Weights of a small transformer language model.
Size: 13 layers, width 640, 10 heads of 64, MLP 2560 tanh GELU, vocabulary 16384, 74.8M parameters.
Architecture: LayerNorm before each block, capped logits.
Training: a variant of Adam for these matrices, 884M tokens.
Each number is 500 + 50 x the weight over the matrix's rms, rounded and kept within 0 to 999. Layers, rows and columns count from 0. Numbers have three digits each.

# up: layer 2 MLP up, 2560x640, rms 0.0418, rows 1881-1897, columns 320-399
# down: layer 2 MLP down (transposed), 2560x640, rms 0.0375, rows 1881-1896, columns 320-399
up1881:499535428481490550526595463533494396411547566508523448634457514477603457381525415472548472554448472397460515426488443535471531531575591532536563463439426604462554465470518473570539501419452480457540506529540515508486442520574429579420512494
down1881:464533537387479442541478530576505423471481599412530439466498485462504433510560499439573576449442539428436446516485463456515519474398427561598425429468509493474507484523432530459449381485516517512621465463454560593450543565602575541562514529
up1882:526557544492396550551501510517444595541473611600560567531540523468556536516487461402559519567423513511552531523540484402552455487482471475528450517492510578434514511436529496466514465436470541491517539498510479500494478558579467546544569465
down1882:519533535388532568557512534541524463491485553529484603541553558411503596485513529460574540537383507376515490473455486552507459633570456625532453474521489562501475440440485482486576417463545506538525450551482489628510463518489461463560488456
up1883:564510533466501555472560386467505482590493568498453507556473514453415546490494495459521541498416515522440453484457433433481477501511547532561490456515549533484479490487474465506552484376489546449482542542469529507424515487470430495527520455
down1883:489548552440528495518507435450526537506498554558594568589387572457463540482512511442435521462465522524509491414505438453498509531449568499589509481519483577512580426441554437602529509570480496608519491522522409531484465596559489470529496429
up1884:557535444492464534522508449572492468470490554556575388497471604468551447473561534420450506559475544446429490462593452510550474634452504488516447418449446541414480467429562491470572457485512526572534527427543543458489471521594447542474600458
down1884:505557411518360480468514473489502562520492427534535514446553482485444483405568463561603497539506485508368494479539477418515505505514591486480537446460555560553484422565485434485470513450471447465432543533549492500493489428544464475495531476
up1885:476435449595558513588466480555454550498457538568593532529462541412414393481496449467496649459504430523507406494557408502475489537366431504564563493581426619441499495478620380648538483544410445504504551574318469617526568433547388447455509422
down1885:444509483513455506507448518484516475473575482494444483499476468551474422511599537532593451528495476518500537518620449485478478473421504502520528529581525457538541516474484495466486360449489434519558456476588458492499470400507502558479380633
up1886:486616461485482486486554440517501526449528498573561423599595570459527416483462495441520616426419459535423426331604530491466487555468573474549459423422423519495466388465634578520522479491488477511580437539509649530437497464543510481462623526
down1886:586560536540510467581522503399525601526499434455460680506454414494432420524515528517480563434470547536402466456546536533527429410485431441444426507615396521467422452593437614526449525544489412521488551548440482390489517556533485507579564423
up1887:545469454503499528530474472512476450491463601610523454582430545538477490484536553482500544425500540565480540461464479539504488519507515507504491539615489514544546472539537497500465447529463495441459485487472492561536448481440448472421483487
down1887:541470561481497485527504469526523501492483507543625498551531618368504520456551499445480522410478473527581490503505594424489550523530447459434518454474500535447527521488498510521507403448510531547494533531513504497433428506555518491460613605
up1888:579498495556401531569475493508514390445512494561523385564481536465503477393501563536411554412405621525366550488476426536505423556510525420558553560512550547528491427502579599571458573509453488570421494499511491451504513475565484404476607467
down1888:480536508582422580437529548543546435488458472509543443513466472511453461546553624587500508411447537593417490444545459436550559598588507531506547499511521483604493384608559512507533564476470511503433459424520421541421430561383432533487618568
up1889:539529506509514485517509455540517530490572570480526486570492509464525488474502442421496518469445483492431468425504453506518505558497519473522462473457434522454498456487532463554544454477467488562529514517457549524489452483562448472432518493
down1889:521497487515511505517501504539500488480541495530516480528522480517510498473515498486488504539489489491473525485514545489485520496519508490480497512503509483502508508512496497527526471514500480461497540485520533513499503488491507504513517470
up1890:536515497487469569470501590506521489502493503475441467510531547493486475526536521536568532429515487513476494445485482502489481495464458515536519511494376452492522536505522476513522535492505500458563503520442518502532516535502493427505488521
down1890:450486498526501524525511476533491491512492522497490509500477489515495518532470528516573495562480486529512517537515468515489458447478489528483517519526480533488455489546515507471472510528510533510529494481530534508496549500529500483444500470
up1891:537571482470536530533559525555485516400491592495531524509556485446528475460553429456514515483513585570539437423556471386573502516532560410508456368359401504427492490483471499497455454533429488485528530468523538630473489472512408540488528427
down1891:639471514528554448582465391583366453596453518270450480547434399471551349624595386415586453493544434538617485387530507518541517483676457448482539632565360517492577305569518396499552615355431525522556385453488563448388457525527519581457488554
up1892:502560501496458492557505488529508489467519564491568425561491550450523450439573446419467526476444516540457464387521458497517442557508525482521474429499453535433476439493531478545523454501494479536520464509496582525469478479544458498435613491
down1892:533499508468495525484477508484508506508521480520521488501477518515514495474496492499471528506505471494503510489493474485504525488517528475495505503475514510481490470492504422510492474506459494541489502527496509491523531519512471471506502501
up1893:582497507553566519494409509543420373521580482443424435404491590495472501392425503456419639493528472398369474507598493565581540523469484505532388487488553449490529541484445458638468396535530379462548501573393502461488606478458515492452462500
down1893:523535455575466504491504421488495527567535541511481554553444512465520508520453544590564477407508597465446482490429513475445480500447553425521441587420502537534475518531517519536477493489475490462563413418545582550482487452484474446452468535
up1894:509544480459467492575529487563465502483555557512519437565493602459529513461539461438504519474453517496415493433496475529505469575513575453560460438433496564416455462517572514539522451466434487513566498532465558550450452518585475459405609458
down1894:535505474513507498512464519576514479535554502538493482495512502536524522510546500485485511494434493488502469480489502490495502525539452440500479528459539497479495541471535498454479476495505445473486486508522516531544511496510535493530529517
up1895:497537485540494451564544494535510478452488533553546468566483553450556501441511551444500502492467465543494508429499443484457488574515569482532426477454467539422466427507578452555534536519504505607511527524476526549478477435558488490411591471
down1895:481508489470507477480497538524486536532524464464504501464468521532469495479519496472475509516510467494457500521527488492479570500794496499620510535520504493481499482513510514520479508519505470490359498493569515328479486477534508512494497481
up1896:528515445525572579525461494469525476455477549576436545575491647459502502516506507492556540509504555531502488465510528498581421541471494535648385542443460508430495525499485511551475495402416546522559473535508536514463461552503476433486509481
down1896:525451498456577589519545469542538571505569501613412465521491558458539538487502529447553506455471455533530534481445526424524547517390489467516419520431511460401532565396410520515506489478459397550491520509556496556530428484528458486396559456
up1897:546535486482476480483526480533481511496507546495578487544473549443550485462543453408471514432484505492438471453495470465506494529467530497521473491498521546513455454481532438512538464487491493517519510530460535517497467574547498477427546443